config.toml
n_layer = 14
d_model = 64
rope_base = 10000.0
parallel_block = true
init = "normal"
init_std_down = 0.0255
lr = 0.0095
beta1 = 0.93
final_lr_fraction = 0.1
seq_len = 512
doc_mask = true
Each number is 128 + 24 x the weight over the matrix's rms, rounded and kept within 0 to 255. Layers, rows and columns count from 0.

# layer 8 MLP up, 256x64, rms 0.298, rows 0-104, columns 0-63
[[140 179 152 108 143  80 157 113 148 133 135 127 137 155  99 170  72 106 172  90 158  84 140 101 119 108 115 137 144 135 155 139 122 126 107 128  98 134 117 123  98 136 112 123 128 128  91 150 130  98 130 140 113 129 160 113 127 129 120 138 156  94 158 168]
 [140 178 122 122 120 150 104 127 128 140 107 130 112  94 136 142 120 154 134 129 104 126  90 129 135 115 102 110 147 183 126 133 120 107 152 147 117  92 153 131 135 114 144  95 108 111 128 124 149 134 130 140 111 132 136 143  75 103 113 117 125 136 116 173]
 [106 161 145 146 128 141 127 107 142 149 141 180 155 124  94 155 151 119 139  77 111 113 144 153 166  92 132  99 159 146 117 163 158 150 116 112 130  94 134  93  94 101 101  92 113 109 107 115  89 130 144 132 129  89  89  96  96 142 118  91 131 150 125 124]
 [120 185 100 100 159 117 153 137  97 174 140 152 125 128 138 176 160 102 102  95 112  97 103 146 138 126 131 157 115 134 157  97 162 131 158 104 102 118  99 126 105 142 163 116 147 149 118  99 115 115  90  73 135 109 127 155 134 152 122 148 130 130  92  94]
 [158 172 122 137 119 112 158 154 107 133 113 174 132 123  90 147 111 118 113  96 123 110 141 107 148  84 152 142 164 129 138 154 130 164 126 153 168 159 113 101 129 114  94 120 174 181 116 128 134 102 116  98 124 149 140 110 135 132 185 103 109 113 129  93]
 [126  57 104 105 142 149 136 104 127  77 169 161 105 112  53 137 147 120 127 134 130 115 155 137 147 118 135 133 110  92 129 166 157 117 158 139  98 149 142 152  75 110 178 163 107 137 142 133 139  92 134 128 131 119 158 167 123 137 109 135 142 123 143 117]
 [116 130 145 124 139  88 145 172 105 137 114 123 135 134 129 136 142 101 138 131 137 139 116  93 117 130 136 122 157 136 133 134 144 129 126 127 133 122 131 116 108 158 160  87 131  96 118 100 163  81  96 151 169 142 101 118 107 111 159 157 130  89 118 123]
 [135 143 138 118 143 158 131 111 152 149  87 127 139 144 144 140 145  89 138 151 175  93 139 136 112 108 105 173 150 147 138  87  92 152 136  88 149 146 112 120 107 138 122 143 126 132 140 103 112 128 134 143 153  79 108 159  83 104  79 158 187 116 158 169]
 [114 125 150 141 109 117 156 118 151 138 125 154  96 149 149 130  97  89 111 160 109 180 162 135 164 139 129 128 133 123 148 158 131 143 145 129  89  93 170 117 129 113 152 127 184  88 142 110  92  88 112 157 148 156 147 105 119  84 143 112 184 156  93 157]
 [132 139 134 167 116 164  95 114  91 141 135 141 101 136 132 172 143 132 142  99 132 142 125 140 115 147 116 154 159 145 103 122 141 150  60 154 107  81 143 178  92 152 137 152 122 120 132  88 118 126 164 124 152 144 110  97 116 159 146 143 160 147  96 107]
 [158  89 127 123 140 113 127  95 108  89 154 103 111 127 134  90 123 136 136 114 134 107 183 160 134 124 146 135 115 155 141 135 128 147 167 123 151 109 129 139 145 149 165 147 139 105 108  91 155 117 119 130 161 102 116 134 137 107 143 122 144 150 132 142]
 [113  99 101 130 137 103 128 133 146 160 132 138  78 128  99 100 147 101 130 113  96  79 123 144 145 124 104 131 138 121 142 147 127 124 105 119 100 139 151  97 111  93 106 149 110 126 145 157 171 138 156  88 131 142 104 161 158  55 124 111 105 122 144 171]
 [139 116 111 136 106 102 103 146 153 145 144 111  83 132 160 151 131 118 114 127 133  98 154 116 126 134 146 160 148  98 128 124  96 172 110 102 135 176 159  86 145 131 141 100 107 127 133 139 109 131 142 135 138  85 158 152 141 163 125 167 153 125 109 149]
 [125 129 115 138 140 135 125 113 105 155 153 132  84 186 134 149 125 155 134 185 143 128 124 114 153 135 122 139 140 109 132 133  99 123 136 165 102 144 137 142 144 140  76 154 115  73 150  94 144 169 155 163 106 139 135  91 146 130 122 155 161 162 137 129]
 [157 123 138 102 104 122 132  95 122 163 181 136 126 150 102 122 140 138 118 137 159 178 112 145 104  88 121 140 103 117 124 114 167 155 126 145 126 136 149 119 159 155 132 123 125  58 123  89 135 110 132 126  94 180 135 162 133 160 125 153 125 127 128 134]
 [130 116  92 178 134 113 132 117  94 116 158 143 146 111 101 133 137 107 143 168 142 142  93 143 102 101 110 112 109 139 106 119 149 157 128 144 118 108 180 162 127 122 172 127 112 152 152 102 130 135  95 113 118 159 157 144 123 110 108 178 128 142 144 129]
 [123  99 106 131 124 119 154 138 160 133  91 139 116 124 133 139 115 162 190 127 133  67 107 134 107  97  71 120 170 129 108 170 149 126  84 106 144 105 106  86 140  93  85  97 117  73 112 146 156 147 140 133 136 131 149 167 150  85 168 107 114 126  85 181]
 [120  93  96 136 167 107 138 100 115 125 108  67  95 155 121 150 125 145 136 161 135 120 113 110 169 117 113 127 145 134 123 115 133  91 107 179  72 163 102 161 143 141  89 107 115  81  97 112 136 116 100 129 110 117 155 121 101 120 136 122 169 179 166 152]
 [151 127 118 151 109 141 143 101 122 104 138 147 153 137 127 177 122 138 149 129 129 116 117 148 133 155 123 118 166 165 182  90 139  99 101 118  93 141 148 128 142 153 110 129 137 129 125 157 156 157  93 157 133 138 131 144  91 155 130 134 149 125  99 128]
 [137 166  79 153 151 101 182 145 132 124 127  92 148 152  92 131 137 116  82 123 141 106 130 111 130  94 164 147 149 151 150 150  85 142 124 111 130 108 165 106 106 124 153 170  77 131 127  97 129 153 132 126 150 175 124 125 127 130 172 138 144 114 136 125]
 [114  75  72 167  66  71 145 153 168 128 112 155 118  92 102 107 127 165 123  96 127 141 159 144 121 136 126 123 127 108 124 141 132 126 131 160 132 150 113 114 156 111 151 159  97 137 131 134 165 150 128 132 141 172 146 110 116  88 108 128 152  68 143  93]
 [115 103 122 126 128 131 114 148 146 119  81 109 112 153 139 130 123 114 118 136 150 119 149 135 139 110 127 107 140 117 141  87 165 156 104 101 126  95 100  86 140  83 117 136 143 109 144 122 141 103 141 129 114 185 134 146  75 107 160 131 129 167 142 103]
 [167 151 120 169 116 125 107 128 101 118 135 133  86 134 112 112 110 114  83 149 116  80 132 129 133 167 121 134  99  66 108 161 140 168 105 121 132 159 156 100 104 150 123 132 144 125 146 135 117 140 126 149 149  76 141 109 105 118 115 176 135 160 176  91]
 [149 116 122 144 139 157 161 123 125 123  80  70 138 107 122 138 182 135 170 139 122  89 143 136 110 142 133 134 169 130 185 124 162 134 117 130 103  94 137 137 127 152  99 172  82  92 131  83 136  74 113 138 137 141  97 126 120 164 164 125 140  97 116 127]
 [129 131 132 165 120 123 131  90 139 147  91 106 110  87 138 132 118 116 156 195 120 149 120 120 119 108 108 122 125  98 136  83 140 123 156 113 170  89 153 114 128 103 141 102 106  73 137 128 141 186 119 133 117 102 129 125 124 146  95 133 154 152 154 136]
 [185 137  99 111 137 101 142  97  81 124 150  97 128 136 105 123 145  53 144 102 113 201 134 125 125 123 122 117 103 106 111 149 139 138 104 131 119 110 146 119 113 143 135 177 111 138 123 107 127 154 130 131 162 136 132 161 119 135 126 150 181 119 122 138]
 [142 100 127 132 138 116 124 133 120 152 147 119 109  94  91 170  95 116 144 116 139 140 118 108 110 127 116 166  97 155 134 150 124 123 140  47  91 161 148 133 122 116 135 141 109 150 124 141 138 153 113  44 141  90  94 156 146 146 175 107 111 125 138  88]
 [132 170  67 128 180 132 160  83 123 138 115  98 121 126 150 129  97 144 148 116 146 130 130 132 151  97  88  84 128 151 151 127 138 106 119 105 139 149 123 142 137 141 184 130  87 129 111 104 209 143 112 130  98 143 148 120 131 136 152 159 113 164 102 135]
 [121 128 133 129 152 159 114 149 135 114 147 139  94  91 132 125 128 167 119 142 150 117  97 118 130 118 128 101 168 139 134 121 127 170 152 131 111 108 121 142 164 121 146 163 121 152 141  94 104  99 159  73 144 125 154 140  84  79 119 165 103 117 141 134]
 [167  96 104 114 110 119 126 107  90 155 121 125 126 131 110 152 103 135 100 148 172 154 139 136  99 109 159 124 146 132 105 135 151 147 131 161 121 115 120 141 153 130 149 145 183 106 153 121 108 120 111 129 138 118  76 159 119 107 193 106 134 146 100 148]
 [169 142 146 119 101 140 117 100 170 129 173 143 137 130  74  87 142 110  97 134 139 144 105 136 153 169 106 148 149  81 126 161 166 136 101 156 136  97 124 105 146 136 174 148  77  89 133 141 120  92 109 131 119  78 124 140 105 108 159 113 117 139 146 128]
 [106 120 156 166 139 115 115 124 124 131 185  92 109 136 144 112 132 141  95 104 130 133 147 142 125  87 106 152  72 114 149  96 135 160 114 175 100 111 136 113 152 187 133  95 116 141 139 143 149 138 110 130 108 113 148 160 161 147 123 123 146 180 162 117]
 [138 117 143 143  96 115 149 145 125 136 126  91 124 145 177 153 116 143 113 138  70 139 110 126 142 118 121 164  84  99 121 126 150 153 123  95 162 132  93 109 111 146 158 163 130 164 104 123 124 128 137 133  98 158 145 134 107 101 204  93 136 123 128 129]
 [123 126  85 124 128  92  94 142 117 126  91 138 141 117 153 112 133 147 139 140 141 121 158 166 124 110  95 132 111  84 150 129 107 105 103 158 159  97 152  82 129 147  64 161 109 127  79 112 136 139  93 115 162 119 157  77 137 146 112 115  94 150 156 121]
 [123  95 181 112  94 137 109 143 132 133 113 108 139 106 112 119 129 127  90 125 106 107 129 163 148  99 108 146 115 145 105  87 116 116 131 125 113  87 119 124 132 137  62 113  98 115 148 166  96 135 137 124 112 119 124 158 159 141 132 100 140  78 145 116]
 [157 140 164 133 116 102 112 106 103 120 149  98 115 120 109  88 100 130 128 139  82 118 125 132 104 130 144 168 189 125 116 127  93 167 116 139  84 179 168 165  90  95 132 112 105 160  92 152 132 145 123 130 177 126 166 146 150 151 122 123 152  95 144 138]
 [119 129 161 103 112 125 137 115 127 134 136 125 158 143  81 157  81  97  93 136 140 150 166 152 114 129 178 128 118  90 134 132 117 143 133 142 131 114 132 101  85  85 115 123 132 119 127 109 196 157 155  64 159 129 138 115 134 124 148 125 121 122 155 126]
 [160 137 101 131 131 139 141  93 113 102 135 140 137 149 147 117 107 152 123 136 181 136 134 138 137 118 135 114 100 138 127 118 128 144  98 122 103 109 128 145 127 118 158 148 141 144 107 116  80 147 186 147 100 172 132 126 113 140 191  92 129 100 122 130]
 [165 106 110 137 105 162 102 106  96 146 125 148 155 135  96 124 159 110 133 189 105 169 100 106 115 144 103 156 137 148 117 166 149 111  98  74 120 123 115 128 140 127  87 141 127 118 119  94  89 136 121 163 169 104  98 135 132 147 118  74 149 159  90 121]
 [125 154 168 156  49 171 159 126 182  95 107 130 132 122 125 107 157 133 126  94 123 150 154 116 144  98 169 155 165 168 188 148 131 159 151 109  74 137 148 121 122 163 141 135 105  92 100 116 118 184 105 156  77 114 153 129  81 138 104 150 136 103 153 124]
 [181 152 154  97 140 128  95 172 110 125 131 134  83 161 126 166 116 161 124 140 142 131 140 166 147 113 145 124  99 148 124 148  93 173 136 143 169 123 181 109 131 114 140 120 133  99  88  96 139  93 111 176 116 103 131 177 128 149 152 132 134 112 188 136]
 [109 148 126 161 102 112 116 136 130 166 150 147 152 126 168 123 115 167 131 163 150 131 138 130  89 105 133 128 136 153 138 112 121 131 129 122 143 141 155 163 161 116 152 136 114 167 168  99  82 100 120 117 110 114 131 110 175  77 131 172 129 134 138 102]
 [104 130 157 116 112 127 144 153 137 134 148 159 117 123 164  83 109 170 122  89 146 131 145 116 183  96 182 133 150 106 142 121 116  77 116 147 138 134 138 122 101 156 127 127 181 118 140  81 125 128 115  95 138 151 124 137 128 118  85 138 116  94 123 159]
 [147 101 125 145 127 115 150 121 101 152 133  96 140 116 157 130 130 129 127 119 159 123 133 122 100 118 119 138 141 149 154 128 123 200 138 188 135 147 127 159 145 142 171 150 117 139 144 126 148 127  98  61  83 129 142  87 116 123 140 107 133  56 119 122]
 [130 112 130 129 120 107 177 122 124 105 182 119 129 122 153 115 114 149 114 144 122 126 123 111 131  91 110 174 157 145 136 130 143  95 159 132 152 112 146 152 148 110 124 172 161 126 121  87 107 154 122  88 150 104 115 147 111 120 109 134 143 116 102 161]
 [106 108 149 136 118 158 135 121 145 151 156 138 128 161 113 146 140 144  99 126  99 133 118 173 179 117 145 101 151  78 132 121 164 114 149 138 124  93 114 138 122 109 158 112 115 151  99 137 117 121 111 137 202 138 146 123 122  94 123 115 107 116 122  99]
 [115 109 162 148 104  90 156 134 147 105 129 116  99  85 119 123 162 155 152 162 130 197 106 113 102 126 100 142 113 116 120 114 114 133 114 119  76 137 115  89 143 141  84 170 128 122 133  69 127 132  77 113  93 105 170 118 128 107 124 110  98 116 101 167]
 [141 138 118 117 109 156 151 124 114 123 133 135 112 109 153 120 135 119 185  99 111 136 161 123 116 138  88  69 142 172 139 132 176  85 105 114 119 125 130 127 132 135 169 147 141 101 103  83 148 139 116 148 113 163 103 159 100 118  86 130 144 119 131 166]
 [ 98  93 153 141 141 123 106 120 159 145 151 131 161 116 128 130 170 119  75 129 101 113 119 162 125 130 157 151 118 123 127 187 119 125 146 132  79 155 128 143  99 116  76 136 122 135 113 132 143 139 131 127 133 119 113 150 142 154 196 112 153 180 132 109]
 [136 125 128 157 113 141 137 138 115 135 116 100  84 129 136 158  88 153 135 127 180 110 121 141 116 128 131 124 115 119 120 141 142 118 125 145 114 143 105 123 135 106 135 117  81 107 166 150 116 147 156 151 121 129 161 151 127  98 102 114 130 138 136  67]
 [155 126  98 183 127 148 181 112 143 131 113 130 136 105 121 119  74 160 153 124 139 109 118 106 143 112 161  98 178 177 130 166 135 153 120  92 131 100 137 142 105 171 155 132 110 145  92 152 112 132 142 162 141 162 111 131 157 147 123 145  95 127 107 156]
 [134 142  90 136 141 105 104 123 106 159 114 121 134 133 125 136  94 115  95 135 114  89 150  91 111 142 162  93 138 168 170 134 128 106 163  87 110 122 163 106  82 122 127 105 138 155 179 145 117 121 118  73 127 101 112 158 125 129 103 124 111 141 124 124]
 [179 137 122 141 117 163 155 145  98 132 141 109  76  72 143 101 137 122 155 138 139 129 126 126  92 115 133 127 138 107 130 150 135 131  97 139 120 135 138 115 119 123 108 163 136 183 136 128 123 161 125 146 101 124 121 168  93 116 142 137 144 139 135 185]
 [145 132  75 113 153 127 169 114 142 146 159 142 118 107 128 113 141  87 114 176 124 184 106 140 118 100 137 144 158 138 135 134  89 117 103 197 145 148  85 127 130 152  66 122 173 138 122 145 110 109 106 133  99 118 110 133 101 148 168  78 108 103 117 152]
 [124 139 128  86  78 126 105 148 147 153 100 125 165 113 127 102 106 144 140 186  95  90 151 147 131 107 167 107 135 122 179 178  67  95 153 124 110 131 110 109 113 154 122 143 140 144  91 109 101 148 113 104 137  85 122 146 144  91 104 131 147 158 122 113]
 [ 85 137 122 131 141 129 108 147 153  97 136 142 121 165 116 126 174 146 172 123 144 121 116 109 125  70 137 153 125 128 168 146 113 137 131 180 109 145 125 131 117 146 138 103 125 144 112 136 111 117 112 111 150 173 163 153 172 126 106 174 154 159 154 116]
 [115 128  91 113 141 133 172 117 114 139 156 133 130 157 132 121  85 165 126 140 120  96 165 126 140 114  99 182 127 142 149  93  96  68 147 145 157  94  98 129 128 118 142 114 121 112 115 132 155 151 126 102 138 131 195 135  87 116 122 143 155  75 136 147]
 [145 127 120 146 151  82 145 133 120 126 114  85 136 121 155 157 121  98 118 155 153 114 118 133 169 115 121 135 131 131 129 109 139 114 118 118 149 128 131 108 151  95 137 125 104 188 120 113 127 114 130 137  81 149 135 177  98 142 165 125 143 130 113 157]
 [122 170 140 147 120 111 102  76 138 161 128 125 108 178 116 191 115 134 149 114 167 156 165 142 154 121 131 130 114 150 123  75  96 121  90 131 148 158 141 115 150 137 126 118 109 145 103 103 101 130 142 130 132 136 122 143 140 128 123 162 167 111 136  98]
 [112 107 106 155 122 110  97 138 134 103 122 106 104 130 105 110 124 123 121 166 156 160 107 105 119 123 134 140 127 149 100 142 105 138 143 134  83 138 123 128  87 109 165 117 120 184 111  90 106 191 117 118 111 161 116 148 115 132 144 152 131 121 109 114]
 [117  97  96 121 121 167  98 106 100 148 141 171 135  59  99 159 139 136 165 189 125 147 167 119 144 138 171 115 153 129 141 110 159 107 119 109  98 108 149 163 126 122 121 124 138 122 129 132 109  88 117 155 147  79 132 133 109 130 123  94 139 159 102 129]
 [124 134 173 143 115  73 128  80 124  88 116 127 108 122 156 156 130 114 126 193 148 123 110 141 146 100 102 160 119 135 162 125 121 105 126 134 102 148 131 127 139 139 123 132 140 115 134 149 105 131 191 166 139 131 124 140 121  94 124 137 126 112 118 103]
 [121 100 121 137 140 109 121 128 133 117 130  87 126 151 142 113 148  95 107 107 137 110 123 133 152 115 171 168 108 136 150 106 102 136 144 130 105 116  91 184 133 127 111 102 106 137  85 158 145 175 164 134  78 163 127 135 125 130 141 115 146  91  99 153]
 [144 126 152 108  94 113 136 130  94 139 127 109 120 144 107 133  84 133 132 149 144 138 137  98 136 129 123 110 145 142 150  99  90 111 145 119 149 117 114 117 130  76 134 137 119 151 133  87 152 112 113 166 137 134 138 146 128 134 171 145 103 124  80 149]
 [132 114  86 121 140 132 160 121  85 118 150 118 150 114 105 131 142 146 114 149 116 146 106 154 127 137 147 104 106 113 146 144 102  88 111 134 118 124  98 149 103 170 159 119 104 127  77 140 107  97 121 107 110 153 138 144 154  97 153 141 147  94 103 125]
 [137 113 131 153 122  98 125 135 114 127 138 176 168 104 150 147 174 179 163 100 129 105 112 133 143 157 124 134 122 140 145 122 117 117 135 143 148 165 115  58 149  93  73 157 129 116 136  78 105 153  75  96 111 124 153 162 163 130 140 131 132 191 136 133]
 [ 89  98 111 148 106 149 127 142  80 106 143 146 135 166 105 149 179 162 106 165 104 130 121 182 152 134 153 154 138 107 105 132 121 156 100 131  64 164 104 135 101 132  97 118 122 124 110 120 118 107 149 147 127 115 154 127  56 113 116 147 138 128 140  91]
 [124 151  75  90 116 135 139 144 156 155 120 110 114 150  72 111  77 112 153 146 128 127  91 132  91  97 125 140  94 108 123 127 169 140 119 138 139 117  91  73 123 139 124 152  91 150 117 157 138 139 109 103  66 100 142 146 105 145 167 119 164 104 108 110]
 [128 146 146 131 133 112 113 158 124 147 143 112 147 118 111 145 118 135 142 148 100 109  98  75 131 113 140  97 117 110 172 119 141 158 120 107 119 144 136 109 154 132 116 116 129 177  92 139 148 162  96  76  87 134  96 167 112 119 117 177 118  71 163 134]
 [ 93 112 130 129 149 103 120 110 125 120 100 133 123 148 117 114 118 141 125 175 114 139 110 124 144 116 134 155 130 113 116 132 148 148 163 110 184 139 168  91 155 147  86 126 128 128 136 111  98 124  68 150 121  90 139  99 114  99 146 104 127 125  75 143]
 [106 118 106 151 145 111 108 134 124 125  95 148 134 112 144  97  89 151  77 132 105  66 113 145 153 147 114  77 159 116  98 188 123 133 117 121 116 119 176 146  84 147 136  91 124  98 138 163 140 127 125 197 181 138 120 163 114 114 127  98 119  98 102 139]
 [125 120 113 134 139 106 171 124 129 173 145 152  93  79  99 137 119 128 146 147  90 129 135 134 107 131 137 153 162 193 117 108 133 137 114  88 134 167 158 104  88 126 140 112 136 168 115 127 123 134  94 108 100 166 117 116 166 184  69 106 122 147 106 158]
 [104 168 126 149 154 116 123  74 159 107  55 143 124 108 115 117 133  96 139 133 123 118 153 132 166 122 129 112 176 120 116 161 101 157 135 146 141 109 109 110 119 158 120 125 129 156 143 100 107 125 110 152 136 132  79 124  98  89 131 161 149 133 132 137]
 [147 123 131 125 119 156 127 135 128 142 131 129 100 120 145  82 136 144 128 143 186 109 114 131 148 157 156  99 114 117 153 125  92 118 137 136 139 151 117 114 104 147 115 185 118 107 108 113 164 137 142 115 140 139 107 106 162 134  99 167 129 130 133  82]
 [103 133 131 159 126  95 126 176 121 146 154 155 130 105 132 109  92 176 172 141 138 118 144 118 151 121 135 149 139 138 135  96 127 143  84 183 134 146 137 131 126 131 100 111 137  89 175 112 125 118 123  92 102 122 109 130 121 156 167 121 142 152  97 135]
 [149 110 121 129 105  93 113 135 125 129 130 166 137 154 117 119 124 146 118 129 134 135 127 113  98 133 146 142 109 135 120 153 115 145 124 112 157 119 109 141 108 163 168 147 105 115 117 119 144 145 111 123 122 149 146 156  91 133 172 153  67 142 111 124]
 [134  85 117  89 118 145  78 129  87 116 152 144 157 138 150 143 143 121 155 168 121 145 150 136 109 143 108 112 133  75 150 119 158 112 122 148 130 155 127 156 100 119 159 166 130 161  93  99 150  87 101 120 160 126 142 161 114 143 137 145 133  98 121 144]
 [139 154 131 143 113 150 128  79 147 158 115 137 138 157 138  98 164 120 129 161 112  96 115 146 110 139 111 118 164 122 145  93 131 118 129  73 114 129 137 126  58 170 142  96 108 119 138 131 180 151 102 166 162 100 105 143  88 115 149  95 149 153 117 137]
 [ 96 143 129 136 150 120 132 169 155 109 133 131 127 129 124 134 157 138  91 126 117 113 115 177 125 155  85 130 147 157 121 113  92 177  95 139  97 139 147 114 123 110 132 103  87 151 136 118 172 111 154 170 158 136 124 126 116 141 163 100 116 111 160 121]
 [124 121 103 126 140 163 133 127 124 113 115 143  97 111 147 126 120 115  91 141 141 122  84 186 141 110 170  79  78 135 149 127 104 145 148  81  91 129  95 147 118 118 147 137 116 129  90 126 132  82 130 142 160 126 125  69 103 144 108 165  86 101 149 151]
 [164 123 122 104 186 100 121 102 132 130 150 111 127 146 108 160 128 168 140 116 121 160 158 131 128  89 140 119 120 124 153 147 133 114 139 125 120 114 126 124 147 116 118 112  96  89  99 138 103 155 110  96 116 142 142 118 106 113 154 143 188 145 149 121]
 [ 69 123  83 156 135 145 100 122 139 163 121 138 102 118  83 123 121 148  92 119 159 115 109 175 129 110  98 120 109 133 126 112 114 146 138 127 132 149 125 146 141  96 161 126 159  72 167 115 126 147  70  72 119 131 119 132 110 163 106 121 115 119 149 116]
 [131 136  98 142 145 149 149 143 135  96 161 133  81  57 111 118 139 121 161 143  96 133 159 147 118  92 144 130 194 114 147 115 116 121 113 131 138 136 125 141 118 124 133  94 114 145 113 120 136  84 141 149 145 105 139 139 104 126  86 134 107 154  93 106]
 [141 104  96 154  99 156 105 153 131 124 112 133 142 125 119  99 178 184  90 161  90 141 132 143 102 128 115  88 134  93 135 140 129 108 142 121 163 100 123 140  98 137 129 181  98 142  89 104 165 173 115 110 162  74 100 170 156 126 142 166 130 103 116 155]
 [187  97 128 106 137  93 142 102 148 118 101 130 147 125 129 128 103  95 123 171 117 115  80 137 198 123 124 143 128 123 114 114 114 138 101  91 160 139 144 119 116 157 125 149 113 153 133  80 135 159 119 136  93 137 114 101 162 151 110 172 127  66 122 134]
 [ 93  89 127 171 120 128 113 110 126 130  97 130 148 163 141 137 119 109 115 159 117 118 109 146 112 160 113 176  89 159 160 129 121  77 117 134 108  90 128 128  97 142 138 153 109 125 128 131 135 160 104 119 125 148  94 131 142 124 102 115 158 107 149 191]
 [124 151  65 132 144 149 128 121 117  93 145 163 180 121 150 148 133 145 138 136 147 135 136 122 135  89 134 104 132 136 160 124 153 181 145  96 151 124 133 119 154 167 131 163 132 108 118 128 168 136 135 152 115 146 134 102 133 135 124 137 144 131 152 126]
 [115  91 123 130 161 130 130 114 153 150 158 109 115 115 143 123  92 114 126 181  94 149 126 138 135 104 114 137 157 104 114 127 128 142 119 148 119 113 145  93 125 147 106 123 133 118 107 138 126 168 108 136 181 137 100  62 124 112  74 124 126  96 139 126]
 [113 119  85 101 149 127 108 132 116  88 145 133 122 128 154 110 113 171 133 159 130 157 161  87 103 116 132 107 175 137 130 166 151 101 137 163 126 110 102  89 143  73 122 150 137 151 133 135 132 109  89 101 152 160 105 138 129 125 118 116 150 124 118 122]
 [148 131 145 104 158 107 125 130  91 110 112 138 147 132 134 133  81 147 118 114 116 135 155 137 161  85 168 132 129  89 134 141 153 111  97 115 167 152 165 134  96 155 118 118 113 143 100  84 152 131 132 142  93 167 147 124 119 153 111 124 141 105 168  99]
 [139 169 121 128 159 109 134  82 139 121 179 105 112 142 108  78 151 149 100 130 118  99 119 138  98 129  78 146 147 160 117 131 124 110 111 136 126  90 106 144  76 101 157 124  97 123 136 135 136 167 124 155 122 133 161 110 128  94 153 128 114 195 140 119]
 [140  97 137 145 100 140 124  89 117 155 102 131 140 135 140 135 159 141 132 136 130 134 124  89  92 116 181 138 128 139  81 131 156 122 102 125 103 113  99 130 156 143 159 127 104 126  93 125 112  93 137 164 128 117 113 125 148 164 149 105 148 136 157 139]
 [149  99 119  77 124 149 150 128  85 115  72 157 119 138 123 140  99 134 107 148 121 128 124 163 119 132 143  75 132 113 129 133 105  97 113 120 143 146 152  94  92 140 150 164  89 138 110  71 165  96 140  93 160 111 118 145 137 125 131 110 152 134 123 151]
 [141 155 128  85 128 110 111 143 157 177 142  84 110 118 126 152 151 135 113 110 162 137 132 125 124 125 138 113 176 127 155  96 115 156 160 133 156 119 134 130 107 108 129 123 138 130 116 146  98 134 135 171 131 129 135 148 188 109 134 141 132 134  78 125]
 [121 158 124  84 167  95 115 143 168 149 163  82 134 140 127  83 103 117 101 134 135 128 137 124 119 110  81 123 154 111 176 120 164 109 117 105 129 159 111 172  86 138 133 145 132 117 135 118 160 151 142 112 159 133 121 138 159  90 173 112 147 140 111  89]
 [ 80 144 127 121 134 124 110 102 135 134 138 115 158 148 144 118  82 148  83 120 156 143 152 135 117 105 151  94 123 149 109 151 126 171 127 151 137 151 129 116 157 124 108 128 134 134 169 170 136 144 113 136 155 149 144 113 139  89 160 149 103 127 165  99]
 [107 160  96 133 135  66 136 112 161 101 140 124 103 155 106 114 176 139 158 151 133 136 107 151 122  89  86 145 169 178 131 145 111 143 149 160 129 110 137 135 120 133 129 138 138 136 145  94 147 113 118 160 137 141 114 141 157 141 125 159 119 168 125 151]
 [156 113 133 138 130 147 141 132 131 107 147 143  89 104 137 171 106 126 164 137 120 118 171 209 145 100 145 123 120 123 160 109 156 137 147 113 127 135  94 119 110 108  98  86 159 131 112 146 142 146 112 153 123 119 156 147 132 119 105 133 130 150  63 158]
 [153 151 108 137 114 112 106 104 156 122 102 153 131 130  98 141 148 113 151 114 146  98 130 168 128  99 138 159 122 149 115 106 136 135 123 112  96 111 104 162 143 177 146 127 137 141 158 139 151 112 141 186 134 140 112 174 118 159 136 110 103 148  99  88]
 [ 92 130 126 165 115 162 116 136 144 137 114 162 147  92  93  80  82 127 145 143  69 100  80 126 121 103 109 177 149 140 102 154 139 156  92 171 132 157 121 127 105  83 146 132 162  70 130 182 149 154  97 117  99 125 125 101 121 120 115 101 133 120 124 122]
 [146 151 156  89 152  85  93 128 131 137 130 136 131 127 170 147 121  84 119  96 114  92 154 148 131 116 153 129 101 129 123 131 128 121 131 142 108 118 166  89 137 108  95 154 105 145 166 109 159 156 108 117 120 117 154 127 134 127 168 131 128  91 141 137]
 [131 109 117 122 145 117 124 124 149 154 177 127 139 113 121 150 166 115  86 143 156 181 119 144 140 105 117 139 107 159  81 117 151 147 141 130  83 143 139 150  84 149  71 120 192 123 118 115  79 180  87 145 147 155 170 106 166 143 133 145 154 126 149 176]
 [ 72 156 121 134 153 127 108 149 113 116 108 147 120  90 195 148 117 164 121 133  81 125 146 107 130 175 105 124 135 155 159 132 108 127 139 148 142 137 144  98 112 135 109  95 101  94 116 120 110 122 151 120 101 137  97 147  75 133 141 112 149 134 167 149]
 [111 138  94 111 117  75 143 155 126 144 180 139 133 162 131 149 145 111 119 148 137  70 141  93 149 101 149  72  80 171 115 129 124  92 126 135  89  89 128 149 107 101 161 148 140 109 100 131 118 154 128 115 120 169 124 124 185 126 120 134 138 131 114 180]
 [123 117 126  98  98 150 105 143 139 146 121  90 115 134 139 115 123 130  89 116 128  87 134  90  99 124  95 117 152 143 218 131 155 133 135 153 110 112 133 120 126 146 103 126 133 114 131 145 113 163 154 135 125 162 121 143 164 144 125 119  94 140 111 148]]